config.toml
d_mlp = 1024
init = "normal"
weight_decay = 0.042
schedule = "wsd"
steps = 4501
Each number is 128 + 32 x the weight over its row's rms, rounded and kept within 0 to 255. Layers, rows and columns count from 0. Numbers have three digits each. The size before them is the row's rms in percent of the matrix's.

# v: layer 9 attention value, 256x256, rms 0.263, rows 105-127, columns 128-255
# o: layer 9 attention output (transposed), 256x256, rms 0.237, rows 105-127, columns 128-255
# q: layer 9 attention query, 256x256, rms 0.133, rows 128-157, columns 128-255
# k: layer 9 attention key, 256x256, rms 0.14, rows 128-156, columns 128-255
v105 111:170134109099148132094081083146163168219129146025111144198145086176136167159172175140135147106127127089124152151062147172105160122151056138127148125098151119146122081065209107069131154107098145210146141170163162149114096102147086136152125091123129106171122132103094119113159104125129087125086142155088114165147163157141137140162117151158109131114156091164167114055132119108140178131110
o105 109:149169126143152116104108134111051147083076186125127153139106120143114095104104173150110181142097093177074125100112072178165138120128146089128105116136118141068133121154166065117141114087126116164120150134059205155147130133110123164163162118121143157101167169135186169158101102114050147154166107115149062105164109099144075114138116099124088132129158152120099148124139082144113145124105
v106 108:079181103108148147092183101127104132125094151141168128114119107139118176117138170082099118109135148170175152136148131138068155059111118209109135181099171183104078136157101102168101133129120148116156140084201160089185112128102200140122155130045104186136134113134109139089107173106144161088089106114143116187151149163112085100073157172114112155148111140189120089102140104110135117167148
o106 110:124131143135178172110089103144141109103108145147104164110158125153135122124123143130158149158050077147102158150132127094092092127143103104126137110068106105139160134166146090135146125112100090151149148141191154095057108161174113153114133128135113136149136096081129147127111114119119105140116120123089061164109074104166144128113157112137103131100156107178040104144070089137128112080134
v107 110:103133143102174132116149114128134174185123128244154130148118187125128114096151151088122127127145161051130096121126150182085136098167138098144054126158106129133119112108130125116117102123128120137157109122100112155077094139085115149137077106090106107131149138124057105122111110069114090168106145117113135083147122088152176096192197151159125137103075169066159104096147136117174090194167
o107 108:138138159098124143152141140137195116118148121157144140098154134129139090105104139183144133157134142116133112145134093072135135126137171093146156144142116150156109133168112118124145121116120084175122075142137178121163098111111108099129172059139130100097162063137168116150143139171130123085075152172136091141157117129021060135091118080105150137139102127117111167049147130116115120120071
v108 108:179125130097205142120144150083144151123139083123096102093131168177092111139130165122121155147171140124114111145154176164131105136101162125128083133170134156155136154131170105104073071130174129073186129118114112081108109064105147117160123115110194108129116045075180110138126116190088160140130128137102135114109104180075151113155114137135159072076136103207095104132136129109125175163119
o108 112:129095065104073147089113131064087102125058113109113099145111125105094146146110129133108124108137143121164091127165075064088149118123133135154143106171063142173092111161102164118141150076104075139090122108122203092097132133114094145134152134142123124153121044144128155115124109108195109181114170103145127139087131188186100149137127135126156128126114148105166144096137209100103152140144
v109 107:090121057142079119192162142104172132102144191115147121099084189102125114091153117234048080075151164092102105096148106174165125108119186131178159178157149112112134118098100132119154174133171148141151136130134114123100125071149087107161147051157079160084093184151147125126127068103125190137111104137134127143120138140211112096162145150149115137166132069158121106087079142159146099164151
o109 110:100130132129157145146114158136108111141133090111158162082142138152181059145142129150148125110144097150180108134136185160118196173163167115133168116107149108201137136124094158107037099142145105103120065137154123136110131114134140102162071167109144186111144138153141180153174118133153120146152000149069114098178124084133130122125116124119109164162109159132099150142122116202135134172150
v110 111:178056126094140149137092157148158091138127192106115148106098169063144099138125147176136113169167153076132106148125159055147170108173164131124147137059106168161146116150118179186158074129097130168096177152156149189177121159091052160142101115114167166128118151122115126150046071118103076048167130126115158111154157096092132112148089177110110157075119126188152108122126128065127119097090
o110 110:133129156104167161130131124171081082153135184149092178126068056170121124110152095123100148114153138126069140165066131162111151131139190127139150123157189119079139144184128133104081139123121134104149120164099106131127099171155118104135118127116086170166132175143188165160151151079149135147105147135112133064092125195084088142120161133172149125173125123154102148102108074131119184174206
v111 108:124054101160106128118116094192155141217117135062109096063160135166100145073098160102098157153154101084104126152175116142143075114140095120176171166153134128146114135176067130078058122187082118156091125095123173098108120147143168085130105121109123116133102103116166154075162182154094089144106109112085119170089133150110109115127166142125102135151152077129093107193134117118175132099132
o111 108:098171093171145114100114110144133136112153136188056144130149131168192115114135170123121121129129108153188110113100084113158135106150111168081136154130076099132147144137167119159136137128160140169121033068072147080133083100158101123148079098119132145174072090086135122094099106120149113117175126106100148100128189079123154075165125169155077113141100173080126125087123200087122126122095
v112 108:162139134128114032152152131150131126111164073130127147163155106172103163151149137141146119113137143044129131118221127119071136099129127140104111148121097153155098097157099145165160144153122109145162132130125151139046178102158152109106078119149161103106123134153155187135142116104121126153169128087109111117157119069088117112142132059146137120126157109172137089124104141142143111130072
o112 103:147141133134149105106186152151141134106161149118116135148098166133113147105152108123107117148101138120096133167123155081205095166120139140167161127115102152138196165066099125178136175131136079084140120100119139127045062148066105148071120131120118084182146121150131147111144164138100161185150133160061094112118138135126127138105040177158133076100118134107161138118095174100173087160130
v113 106:098095157083135124088143126127155134107079083159110116104115132168088096132140162161123178061090076133159146127151109127101123085126192114181212178141111113090178138221142121160172079129083083079150088106115096196160104138104137106122107156127116070139099079147099154130115160136103109144133135116139126132114157128167159122150144180128126136117137110175106092141106125180194155145087
o113 108:136110128109098136085125150171085146118122177174111094143117142152156176159142187151140077098056171108106136136100130161144114117127137103087168086099078096180109201098072177157161095118089154110153073107112113141119122171137140135136149155101099158158105108142123106104132155122102144086144177124117159143135091142133089123200123152150112068182087205119099174107116139096136083107091
v114 109:088118149148098057153159114110198089174130079096162153145095149148170122152144138091101119138164200165130163109097089140118069069188136118112124153141090082107111119126167091073093060123086115114112112190112125114156114141169172140109110170137085141116077086136126106173157170124122142096141141149114191083085180108092136138115125123153080129067143087095140140126152113104147126104142
o114 110:147107157116112087060107140138153100112117114101137193088120063120123149115131118115112083134121109107127171141146160212113134149154056113101137172131159068098102065149134048155200131118100077097135137111101131093106157170137102117123120122162140108117133082129189165170109172136109213155132130101128145142144096173089144135100149123096113089105158143091074144135108146089147105070107
v115 112:139088099185106132202149071148110124155115125094219100169147111136118094054088112117112182141123174208162154160141135117143149138114143102044110117155118132186120109092172137146126153134106145084150114095126096162174106119079168147156167180099107088121153116109144104085085077149098086122153128116087108129123124115110105178119141158153148175102119093154117122119108076085147102089082
o115 109:052128101130110073101125192171132135101100145170168092080119137119140184155147146121133135099103146125125143083139094083114103110132160112162199114181134087072110180175161105178138114089070201168131093109118147125163116154154084173122086158207103091125165116103149145140062067145124090099123175089151168153136080093140120121140139098082106135091125135148118147135144137213120143104176
v116 110:179164134114117112134082176103118164110129167110100148134078179146135152108126079148117144111138084106113132077149104131161107142117174114109118152125100170150062132164189117090140174120182133074135161133198152096020105108114203154136167128102142097092062085113082121126115077126182127157144122181142091167139129092131137098095106150168166158130089149133163119143122145088137182158118
o116 107:168115136091145104096066065138158108124122091068134135136179121124134172120114185111084135127179157104128217156145138099130139098124134123152180105124121101117154140124127155105108127149193134089171126121154090127145158171134146114146121136132119118185215174143126117125141136115115129135144109084073082121153142130118090170179144120111133165129118118165164162099096133131088143131128
v117 105:114109170092156146086181124181113153151128127180130118100178107155150142107122157150144089107100124162102201137110080084141143129122150070140115068069111176174074095125156146129071109142134118158176127127102133176120146091123117103130141147164122159141119115068090071162116169145135117160117123116137134140143155056099156100104134138107128148128096120157112117148155128149156137157175
o117 109:148126150153139185130142138144143143170086148134152105082102157157064137143093049134133090150117137100100080126194121138130079115105125171174149185094103093108156125134166133127085107081066143101161128145121119138128157113099174137119146093100138151126128094176148112103183055142131176163137251114104138121133127146147141116122155105103111064110147096124107123119134099107109082136121
v118 113:115157105120126139128097183119165114131080129164146156150165101170137139108116152091203124149133188128107159093078151046196139115067111167130107083118090087136075152129035115133127144141166137107094138129138122134120112165124153082128195144107088109151160104130139121085093128135139135173143130109139150051152117204167165165154154111157179138124134152049093136096133118155199147185144
o118 108:127135107073129082121127153130130054130138164213116131137130171118150068137125107124064068130107045109099111182169075151080154101095155120088105136098070174072117129134160147177166119150096142055150148134143133141156144110115188148056193219183104162124077170098101152124149188139109157139063096141160118110110135129114101131142119174125120147091227143170111074153151150149130122159121
v119 111:120174162115154120059153080110118146114113181077107178159145163172139113136102123121161178137125102099101123217064099140150135165135183064108127110147133108190141172118135129147090105121123117118153103133123147108091056074101192169161164154151055157137147210110130168163153115067125171147116111107143132120112140124182152195130117130149097166136080135151111147130033100143126074146097
o119 109:155088120180096146174116078124138136151149110131091169132139105068121144089145135114142163143131113117056142151134106154120191107107102156053162122160151126123133146096155117128170077110152146169148120071166120118126137077152088125116099149096118151148092079115132135090166068132143106221079146138116114092165127037156081097156193118101134145105115143109127129156136070103135141119087
v120 113:121150153107073110151152104142039138187150088151156164091119116128114150144158106030084088119145150121153134139119116144158103180112065097155098085171164215110138090110110121179149208158140136098106121157140124095105153100115080164162157142147089102163178134174114120147140132126113066144096141107114143106145102179103075140138117138066158071107184122199124178128142137117104090104088
o120 113:096077154075182172118123115138090126111104124149195134154096140086087162104131122129131141135099117143134088129062141121158070084140111104141102174116110136137131081168120122149141090083210133155088142146102046138125153200062135090114151125116168170135119125139140138107079056100196096082098077109122124076116105104095114174144082113091191156116150105055161155221102189176105136141078
v121 112:082108082126157051126151135068090121083142076171141126136155099120132146157125164155137108151136068070142140101162101157123141123078095113107130170158113142145136129104108086142111158108125108167135155133137100105136135111170156136104161159104176142109073165158090132141103060118146140164124119166162089131170143132144133173137146130184141107114119127136131118121138129160107153123115
o121 112:099159071151068144161135147093027095111126120126127173133152171148107149116091091114077115110114143208082086162111155131172119154185132084139094087072116164110113117117137195126128182088123080130161074074121136102188093108063115048132138091121121157087197210156118059123157176153085151114142206070099118127098080080125162121156133162114179135099161136145155104117153106092109146134193
v122 113:099135145168173106115145116142179105132092124141090165113178048086151120155144128157093179129158127149137092115134116133163122193163114144134108129233132087140137127172080172110073113148180100105123142111127129066123129103139106131122118112107136106143135097158097072125102096094129180149114133112110156213180074108084123149137096205105107084127120071115122121114094136112104142132138
o122 109:166151080147113149188140178175100146180122173148128081104133110170117141162070160115155156192175175156091069092119059119129146111146155124101143109109110123182090077054110155193165131125086099140086093126141141143094088143142103116170185064152138122124090105128117131139133145118155105117179127071114121191099179104181132141140085180156167161134158137157089127148180160166120095109087
v123 113:182124138126124134162147108106075132153180073092131124090093223095193152110119099136132153120118139156131142155117128184095153162179166180116183116069095113108157235136130163184158152137152186122160170148065126115169150120171175098111158139121127147157152129167172121100109123090149071136117125156087117021070138136139144178102134121034099185185106153102146153119133112098094141127130
o123 111:090121110135143071175054095131129178097088123109160167122166141142177147072091112125094084163080178102110142118156161144081157112163103121101156143153155160132154116107056065137145160123132159169130142102119060131090153136141141178188162108123164121139112113120158158122157119116151092183094132133160167148135165126109123144091147159113124144091117121178109116097123081112158144104087
v124 109:125095161164210155197101153074158091188118172128155115077135110060132120115129100050130146140119129112109175136047084135098109165155167138136176106153087103129165094147164111115098166137170104129064079116161118200108160123085063178113176145117119163078125087123119129124080123092121120144102127138156176117116106136170100148117130102097096106070079157170084093148125129146082129191150
o124 109:167145255127152117098119124132093123098089120070156128153099105138095108189100120138124116143134119167159107092087028102159136142071140131116167062207161066102151119105121153161069182106123192153164135148112114147127172126164163119164157115135138176118169130107097102109148135116124127132115135112189118151077125162091116116191140100115109123149181150120121120136180179094175156117097
v125 111:152126134136058168147168115137089155159058138149168137156115147177089133189119113084156095081101135120129139153113164055092066133167140121159139128059168081140106133139132119141154142093103145162104125151095154107103120135151087125106112111147137169119156131162084158084161069127094111114124116133166117142081097051169153147103190157223096122129121107033147094115162139115131194166074
o125 110:082121106110156140146154167108175148136128081098151160059108070132100095130081169133055115107134109076096155167101088085137093113105168152107094102148165150111147103082170135185149172150084097124193141121087154094171096140122122150137092105106166136199106121159136098127172109163074120132139030181130157113147151140071189136110102108150147110160140140091102135071150171128134176109107
v126 113:150142171151058157131123166161147128153152155125165165144080163171138154114169106100133136148132092157111077127104097126089135167066157143153110177140174138134143144134104148116206117152184187153149139196115159157126107116091028092162157141118135085094113090077131134179118153174160104161155113066089133101169208196148080138117165194144139054151126140108128111148149120159137074102159
o126 112:137085070104178150065185132090126150145164147141154106128124095178134181112138168096160143168133079130082105132117109106090118119116191068154136180158124091134099139117144103082113136158140182185122137044146082197130138103124122151074165126100126145145120201109115100106130112108155143102105100081118160093116113183066131160122159140146106147110158173117168168072117094133116138053120
v127 106:128097111135156115149121102133104169162117068150155147127048119162142150112167107122181157073082128105116146080110122138103217101070121125111163086164146065158091117162108136121140150114195099129107118134176086143156087104105165154111133157120128099173103126106128112091167159091145119130166140120113138153081166142087135112158080093128111126141122081089119197107146141105161101081153
o127 107:117161154104120094138149113112106127094092148149162191050147166118125065097112120119160139135186163102098131141125124128150137144108120097110120172142140195130122154128166077091177099129170210130126127094119105097098158092132096075119158204110110105110115126144071094172202156156127092138102178056142137147181173118113116157201185102123134086156178171143079120073139131100171191136180
q128 080:162083171126072134082169155087102173072175119105166163163104160098112092121090133090123167138142123136152128093142149100093073134112064081124159144054084141130140177126161135126139090113091127096141104081133139113168118076084101160144132101103151135101085118132099172109100098157161144180125155161165138145135152158155142134116109102115088182097134162119141087180167153145184113113143
k128 076:093145140177127084208143133091123153153110170083132153138097085170100053088120121100088109189129157148080082184123057123192165123134160172178129088116149147099117138153128092189153114109141088089152113073084114076139100156111188177114104181112101148096088121202136135117090171160170117145147187096139029119183084109147105143174131133076128117155176090140100100043121115120114118149113
q129 077:190163134110130173121101094166138159098164143114074064142113151129138119152137106098115142161124122104082104096116114090133078160120136151161165125136108157161158130155197127054145127122088103162134126197142141121138147128122127169103123099088125172169164096178129135118144109145104092113182134138092045133124183143124111107179170131151137115044180133091093139129141091154154103139145
k129 083:148095116133144175051156097108102189178132131097137110166089096118065111049159121062125141117069122117124128117160113131108118128156119206153131119118129105140178153152095116125158160101160160103103115086103147144161098121100172149121065125091074128072194113175146145116114128130117079114133152112173101105126119152129094106202105085126134147103117166035088121105127107161150107182075
q130 085:110104156119130103119102112143090114110189166123224079133079185115120114118122125100146150146143194126093136095152143097147083156118064114110066163118126107126121139133192152067119124155146096166173150116093136091200141135138181106091152118112131140128163087156099138135112140148149151128169142093140126125083100133109113233113131092142063181113203144060113148117163118106194183120128
k130 080:115121146181155048149141098086083176095157108157126115121095127152083098123096173117132091170080133090150082146151050111180072108133135155143131128161109148158166195122160109136127139110081169119083071111150111095150128170136121154116095159151183128113085106204170173114128147162134098149157154109164072109158113166129062065163091141126104149153091127192131083128112105155152140112044
q131 076:125138111130118090171130093074125122075086070091114108169132139149136148080128080128095133153138139047147143190152125110134106151136108164079121131084133182124124129076150126058131135093173076126120056076101167106083149156123053095147137161114158131123117101188140165133117156156108171061123131100107148116158136108171154225170146162085089152160134173182067134176097094091147142186129
k131 085:145083071120115082131132176083140175158135143122165126189099067131108111084112116115161150114153116124143064175180130139184150178120155159151136037147155141122160116132120087127079097117196103114135121140107144140188108126095141155136105064106116174131148105122133128152113084137129172162110130129100076137093066129108122150161123122112128190100081113062111144128199078180130124147091
q132 080:129124153135144106076167046115098154097127110206152168092125097079125175111178140181088139139120078157097086103153100112100126160112149157088176152111131142104095150162117102172181128128079140104127097086091107147087098106086144130119120132140159126140036145139173131106159120052141162123134108175139165129114141070198149101081072072145114170125102095123150133055104153118142123070062
k132 086:075117134161038131141149131101122127144128147087130152100075139140123177105113131140082143123158083131100200066122132148119186120093129121135160106140133206146124158155141114152144151148127113100146159115157126157088096133163090124112075171146105083148124147117076145174066183079118128106198125111089178172118137140087169171129136141090115134144143142092090125130201117097119132154179
q133 084:162092137096181123083104180155137161141140154147169151143127186115139128132137166094084111130155128062093108110070125158113196096145139129166136145133098121137120123130132168154084174142180141108123189155106144132167107160151112136147122169099110130164055209137120103128121097158105062132123158170065099196189108147089150112153101112094163131154110120151127101157108145108115147120103
k133 085:105122062197114159096108138126165115151074147186167147107076145094134103104146193091142162058093185201140123073179132122100151129139123149106095161088131088143141126105097108081118131189134119172070115094149145148113092095134116110128111111154101180058123096096131109128111095132098150173121097143120138166135119103099143047100138152144111097131066195099122180128099119132141148062142
q134 089:108124105175108135160119199164160099086119172135124121120104073115201092151141171080138102150088168128112116111135114107133063078202097153109056172066154129103033139123186131157117160207139069078092158096126107145142139091136084165088117149166112092116153112109133117118091142122090106164137168122112111184103159088154086161110093180141181102112125119145165142156147148142143122133096
k134 089:188126124094135187088082215150115129111089118086124066149177130097074141148132075171106141091131107080156135149089145158157144079097099100149076114128101136134072134114100141089099142120169149176142164155080103141113175134111106097116111110120197119141136164144114120100106146127115119197127120182095148159082136120163132159118125117187121141091163135161136081147109140093074091129135
q135 081:098150163135015137119165090153086135145137140065122177183152137148077116085091142129176140093118154145103135149201094144085102137117113129139153095145126133186163133142182166158109071139129130149138137086085067164164132122156113159095201154159159104133095110076101144117128142195077138144107154116157099131093160152100154064162096100110102152074135129132138094122158163167129155124129
k135 093:187117152161119170155118114092071133081177159147110096137110085116094124127133163153135077150101163157074103171075167112182114142161157158090133143071155098093159032140115082129140065156119173158126152119111089115095137160152151144115139079160160094166163156095090070139097122141194106083147131080153142071188146119148123150120084095129148149132200119096139127092176154135143106053179
q136 088:134097149120160095085112154116103182104171141031120120125148094130142128119136103161105087132088076104104160130134070126117075108128152137118120165055151110139130102135179099138172093122128118143128170146057170126140101168090130190124093139140144101097139117100085097101148098134209131155093084108142095124116118113133138104172100196113101137101124105079111148104147103140145090095186
k136 086:069189155123108122162116144100114103152122168153127133144081105067095132095138131141107114111092151142184128162148083128084167113100101183111109115116164137092164081079121152072062107099166091084136142067132110120131144130128111143088076100094123158119114149122126092122141130083144127110088182095145116091136105149133081165132132057096137129146189154140123109071040087151113074167076
q137 092:127147084099076188121112140161172122158121081079096145106047055170148108160087133117183144115077149159091119189164068112087075176155154148144086147134118234145127171149059105089164108190097077107122128072131127072081109150109175166113151152201154082114154099155134170091175146138114176114112113107094127123126150099130107137129113131084130105079120098099109175110134112129097112156157
k137 087:171111060143138104154146126098047118081062134145098099120082120139084150085156149088157112120128142168102142154149169148091117053147093159105164112133117089076161162104136089151124151109160155080157131134121133084172140121134125179121072186076136075132165176078127092099124102174185088108122137103141087135091143122121138197172164119089132158130140039060142150184111138106127135118137
q138 094:098110137101125159154179160135137092161123115176140115107203096126082095138120184067132129106152096144211170144133141124138128175125128174141116155130147155131116110180147137077108128131110117163162156103143059123099139074141105068139125117129111115212142120072140083149163086108163120088124209181142129096072140150093169140120152163094100123133150111094153120132170143130128090176119
k138 096:103211163164092132094153144141085115127113098064124138133150130107152087189132088081137141108079210148159065148101162084144120090144188126139093142145140151115148158136170119103126132138160138148136115109129107140064097149123156073182156172174143160077109135144135085139083131099081120171081116162143154152168127137170111153104106149100165093139163137108173126143141079136152177110163
q139 111:122153126135140118159094160117106113134166112119140083107165108160187122121116099141063106131147178122105091107163126162112113104114113129172146158159154114111094083178161119133099178133119163105080188168146150133124122080181154096142188048089143165123179113134142102138115099113106107146154085125138074107083212105170120180087153195112085160130118129129138084096117114103171118176149
k139 094:155161109091106141113133099152168122100170046051105162112134095086076099130138119162121153091096090139125137116202135111210135108114149075116130050136112093167125114123119128182177112142105135114093092209158122102140172086151101114160099084117114114114100100095180094134112115150095144132139082140080116132099139113133196143122178132161100122077178102124082120148133115164136096165202
q140 088:148117118107106104167125101124106124110151123231152137124153133234141130122169078171139163109123106114177147173088123134131090142096140109143147125132101057063172128154151138114115144151129165182132143241099114157143170121154147159094136173114090186121164091154110141109135114122125088131113092050170169118103147127098180183070097116113136114135130171167099114114154156096186149199143
k140 101:168151084117108126097133155113105229104105123086117108135159092102129117094145171164164157109093140104132090128130116128064110041132170136087082156167115109126187163165113152144160125080188140166144090161125152146219119185149144138138139095116120110203129071121133120049149174074154134184093153128077149133096176127088135086172155151123147110142068129125200158155065107145146146133124
q141 105:132110115048088124143121124140072134150134091153086176169100061152144121038130154119170123146131065166160163152151129128127183123178151116166136162153129110129089137144171147081128132062116139117195067152121109096089187115090112118089077191083095167190120112133155132111134125134115084157045126152115187178103140167099139191143092103176186128130076131183098145076054142146150126146154
k141 112:131093182129132195120149111107121147110174187132195095131117147128113126116108115124121104120149136189094083140138132039153134114077105145130153113124137105174162128155077100102131141143123088138082162111102148185133121115127153134121108131147163099131086172136116133158146166171182161121172099151151126096149113135154043217198121075181163140143161117099105164125094136137116125144100
q142 101:113128159170078208102161143113128111180143122099106087134082121096159124165121136115099066122158152183112179148161146118114124135121099126076158170112132100190158129120120125166074126161138060132150111111119133184099214164121155129129050160112086079100086094098137160036146151130113134114188093155118119123162178088128197141137092046161155106144089132144135152135091138152117106105158
k142 104:111124142114109150099096099076126103097135169118131162092091107129140167083046117099132094131177156054184126127096114151069136126149165116151144217164167132116151139126152120122126150136118162194070110068129162105067159124112159114154183130128052127122110172076122085175098096150116106148134062154173133154153153070156134084124167113170140159101170163132121135121128131205098093090131
q143 109:173162155172103116100161145085113160136095194067166130135108140119130158151113106158102143157116162160141157123097076141140099141104104146127094143116117138134118182101060108150103124111120098165134151121168162164151141108123089145170128150101089089183167116098098156134165116100168154155120138132139171124126105130125146067135113187120092176121126133100160091085106133159130124118074
k143 111:133088128082124129185175145130124103148168118161144123125167098123170107094167150120191145149110071155153124106197122165158125112151095133143194098126075114169077130091133160133128114152137156125086141138136150113114121118123082187105152160121153144163099100118170104096129148112081134157095205093144141119099132117098145107107126122125067112117100157123110118060139175143185135129109
q144 106:140166103131120173178147101120141104161120185134107093105154055151143194104130129146135146122114162107088167109065131112127113129157141158120106068047094177132163178135102107150146138113160120254088188077142205119104104165127144142090128133137162157149115128116101064074124124175106118131222072163043105113083183119215137141122117131095136107140148117071084135091104096118122133142109
k144 099:156124096131090171157164120187158140144124063210125122118067107154136125181143149091131082138101113121141118178131175103109123064103092086063182124120123144125112121124105110113132020150077129113099113156142137121136128095130059110088134101155113137130160155152123165138122188128138101096095179071147119074095082093076191150071112086107157083093226161131105142167113123116102092139139
q145 107:140072134115183138060132150117127123077157118135182133121168172151099084133168106135097132091141044148064097049081177114115119103134137061152154138147156149099149171145141114142104122098090064142112164102099152132119099103149103092152107121061144139129174159099107159100108090070158090111078134111071121071138083140124137112059081152113124114151111185101147124204110166087127131145141
k145 111:159097123074164154162148166109117180116060100071153082156115074126125094088128126136123144136134089156087098075089156139152131151171140076104069149125095149124139091176168192094169182145143165075115153135101107140128079178138109186107090115145093086124190117111158135153077094118115111211119133099078128095105149096061119106114167134087177121107142124141144079130093131135162119110146
q146 107:123144108151157212105111117143110117106096130115072118141135111135141143096089124125113152131078189111052166109219134143173116186086133121054101215059125144114140135111153129131171122102134179069107120136162188110089111100124159126088170117121173139101112134133152128137108133158082121143120147092126142061233149105074103142152140112104135099127137113149114116149113122159168126118117
k146 095:138203151138149106179098168143099099108104130049120129142130112108129182110103079174153145171137140078157062125093155169146114096156121135173151101121107096164088158183159148110126180115152165128131174161126118124160115184098138146131166076154089150136110091141152104171094125128109084156105131099162125118083180113114081132116138171101129100158042096125190099214142119086138163147114
q147 100:096124128119097046107086185146113053144147128103109156135081154144112152120149129123101129089106147125176059176152081128129145073149079127112074084068116149115132134122147116117108100080127118164198162129120151084106130116081115128109111099172130138126114081158113162200138138079115170120111148110201077122155095046123109153068151139081125173087130075140085205086172124118114122159096
k147 100:136141127107107097110176081126212071148115038098180128116115158132094134111141134127123132133134108085154123108148115072134100155088102109114103169170096122109209123163092115179113099155150075127131121073199130133152082112135137146133173158173119124138145118101113142127157154109145156156120126128082122116102088165121124090146148150118117105116137131163178130124126093100092165094133
q148 105:146072120157133097153125157157178155123175092140145201036169164116168124095096155134128153135171070166134103181154156139115168127166150143093101129099117133132120170169060095155152032145102173149134167149091078147148123173174185129125136090129147089088094162135130124132152070133140112097162158087120139184100111143151129072172144101155154204142062127129132135118130129116131132111071
k148 104:168186130128142125098163095102146139136120144109145128095137170111140128090095129092085149148159146146119147087117120136122154127088129125165133130193116108093169121091110148154114140173196199077139158155068151060169139108104147146106154107151138104087105163152167123068140131148166119094147172102125134086181157179152255203131165115125111122159108125108146129092086156094165134057162
q149 103:106138160100108101085084127120142179142130053132102176104163128147120105071110133123153096146072097147164101086143137144009127128079085116142141118152089154078121103111114151135123096141107067153064098128100114154123115158149140130119130172170152099128122135112157110160081146198113158086152148133078156127120107112103147117124149200124092101099100128173089125124123089062097127100138
k149 107:142090119151163131075164141137124128111185129083134117118201056128136068159110126169093126159133139122090120122128141067122064045237123114140054093165137133092116070112154133164124095200156104195169149124133146106072054143155137077114138111094155072097108115095086111149127127135154135120138135156095157140082076100141177130115090121126167160137151102086096104200101151108098164106143
q150 111:165158154086205124125139112110154135114160096171081179138124113135111138134184090128129070139072147097155153155052109058172115077130133083085134117164094098129104137148097135188132184110132092119157117086129123130157131162141143184088157133150155035073109165108178051111137106128087173161142142164125187133108155191091155096156095082068108136149155100107091156104102090124102136129159
k150 100:145124108123096138080114108089148157094123130155078096148172095098181108150157146146058136104075157123145168131142153112129088178096168132113146118181143131085151163144187111114122144163155099158181127108111085163100173106149095058110132155101115086120145144105151113084154134168138152173168109134158099139105155157118128151136207094147141132135107134159083157149146132151148118097121
q151 108:054081137155125082123137110158117170159115151138128175129175099141127117155154104077111128129155038160088157136146059142089104129159173137108183177111144162148080131167183116155124138204140080107160123047099102097147117137129153121128142113135136126110116110089053131083123150115134107152194145121107128148107114149103173135139132113132175164139080117116148137084101104199186148129113
k151 106:114155089165080134161060129109163074149161132099125117134085094095121093166147150127091186144082124142093100109158135101120135135166076115158151109131178131119147107084126147169153123113117151195069154113187101115106144076113164128162087139172106093128166134137061082115117126076123070118157215078085109080162170138128153133152093114111129123117131135114187138100102117114152132133144
q152 108:113132053116154116121083219093081151121145143114117085121140037179116064163110163108149123103111157119153125132133109160145126101150127099214119133203113176124153154127151153147177120185173125181148070134129127115125165158124100148106147163159164090073165097170105118158089146056096116091099116149139121122131116173137104145085121125146129137123045127119159177111139094140093139074144
k152 101:041152157169126177069115112079120118102172155147111109104154143087090079129118104210129137125153082161111130119142119104175080109114148091080155153175110172174143154098077145103120082081108109115098124137129139087150111161123138106153101059124093103156138084112179079143159125158127142082109185151122151132190124061067116094185141098119193120118112102136134134142096116112133120174150
q153 105:121165148167133191117125217170182157129070148143174146149117094094125132184088157170135161064088185082166149125112151160111107157107152092091119130133101128127130155079073142114114129109124079124170074114067111076129144132210103155142099151188118172152120133074144152128164124143174161124153133119149142154207158122074157140143126129126121116154175127104127117112127182120121142162146
k153 104:145153164135096093132102088187070137187127130128114063171096104123148109138157139205165136092124180142115170137170108121065192078159160147102129170148176120111138140154057141124136103127123159094143098106183104100169160120150124086068136115105137103134184090176188153194118112139133156113178008102129137121133105105114118111129131111123139127158119204095068060117137134121126118143131
q154 108:126109101092142094112089124102133169148132116104166173130200129153125136152166123108121126118065118113139166097137117135120175192100118099091131104058156177136149145127142091115102115126126167079141146157154107119126149058144168143127101156152183091224176140173098107137060119129159166085178131112053184139197078112158159127104151129130117172125142161153160168125173115122135150135159
k154 105:100091133130161098160089177095079115077115136087087158122145125150143126112108135106109159087129106152210184156065197088129138062131158097159122119088125217128094228153083144172148130147127112137171150083137087134117121131172163059161122158113122113130211055142085138129142151135134134094083126169122199123144141136092114168163117141121179111104063160143099150107051161101144133111103
q155 108:124110108131124091107140150136145127131142167145106153098134125144210111143118095116129082114159155116039158079143141150150125186113133122116094112104132126111108082095169170156145187165144180088070183145126171172129143079095143138151128113135102106124073128128161090104087119092146156174123123090136142143139086095134114050065141215173110141158128119074040117105114151114179089109133
k155 104:161158136124096172130171123153141094138148080109126089106099144121152108117129152160114163187160093118179133078145144087147141113147157178153172124073128151181119114164142148157124084109163071145160113112121089117146072142096124126125155119169176098112203206080134132130114109173109104096116090136129098073070059182177110062078096128117157110140129168225137084090137114122069137179073
q156 106:166047139212121133123125141146077138147152119159149095083099102144132138106127127090148143105131061065117147139091111123150135154088109155140099099129155143115131132087159095141116119139043190071112160119113141117108156182156084186092129148114144082159150066145201101140149153127106108151083055135108152160081113149087136100151144092081166167129124194147122129131150111140108165131114
k156 107:113143132095136151189168144164105084116115148123160169149118084083143084103137137097135083091144080189125203130138092104102152176090129115145200120150096131161145097126071062125127143122115093110149138106155124134124167130152154170139110154139118136148154077050136119183098092120099147174149156133084128161108123163125141183145158137162156173094081134094147107062110133109083080044112
q157 105:086061116127100141122127127116119100125090075114107136158097166083088084120165184093124182147094036118125108106102174161116154167163124132105096084174106156136102110163136074122155081148099162193124116005160101185154123117112118155196127126110084101130123088096160058189121129105147097130171132087125124105171129140099097145104170150151099143167163152113124116095151120126147176185126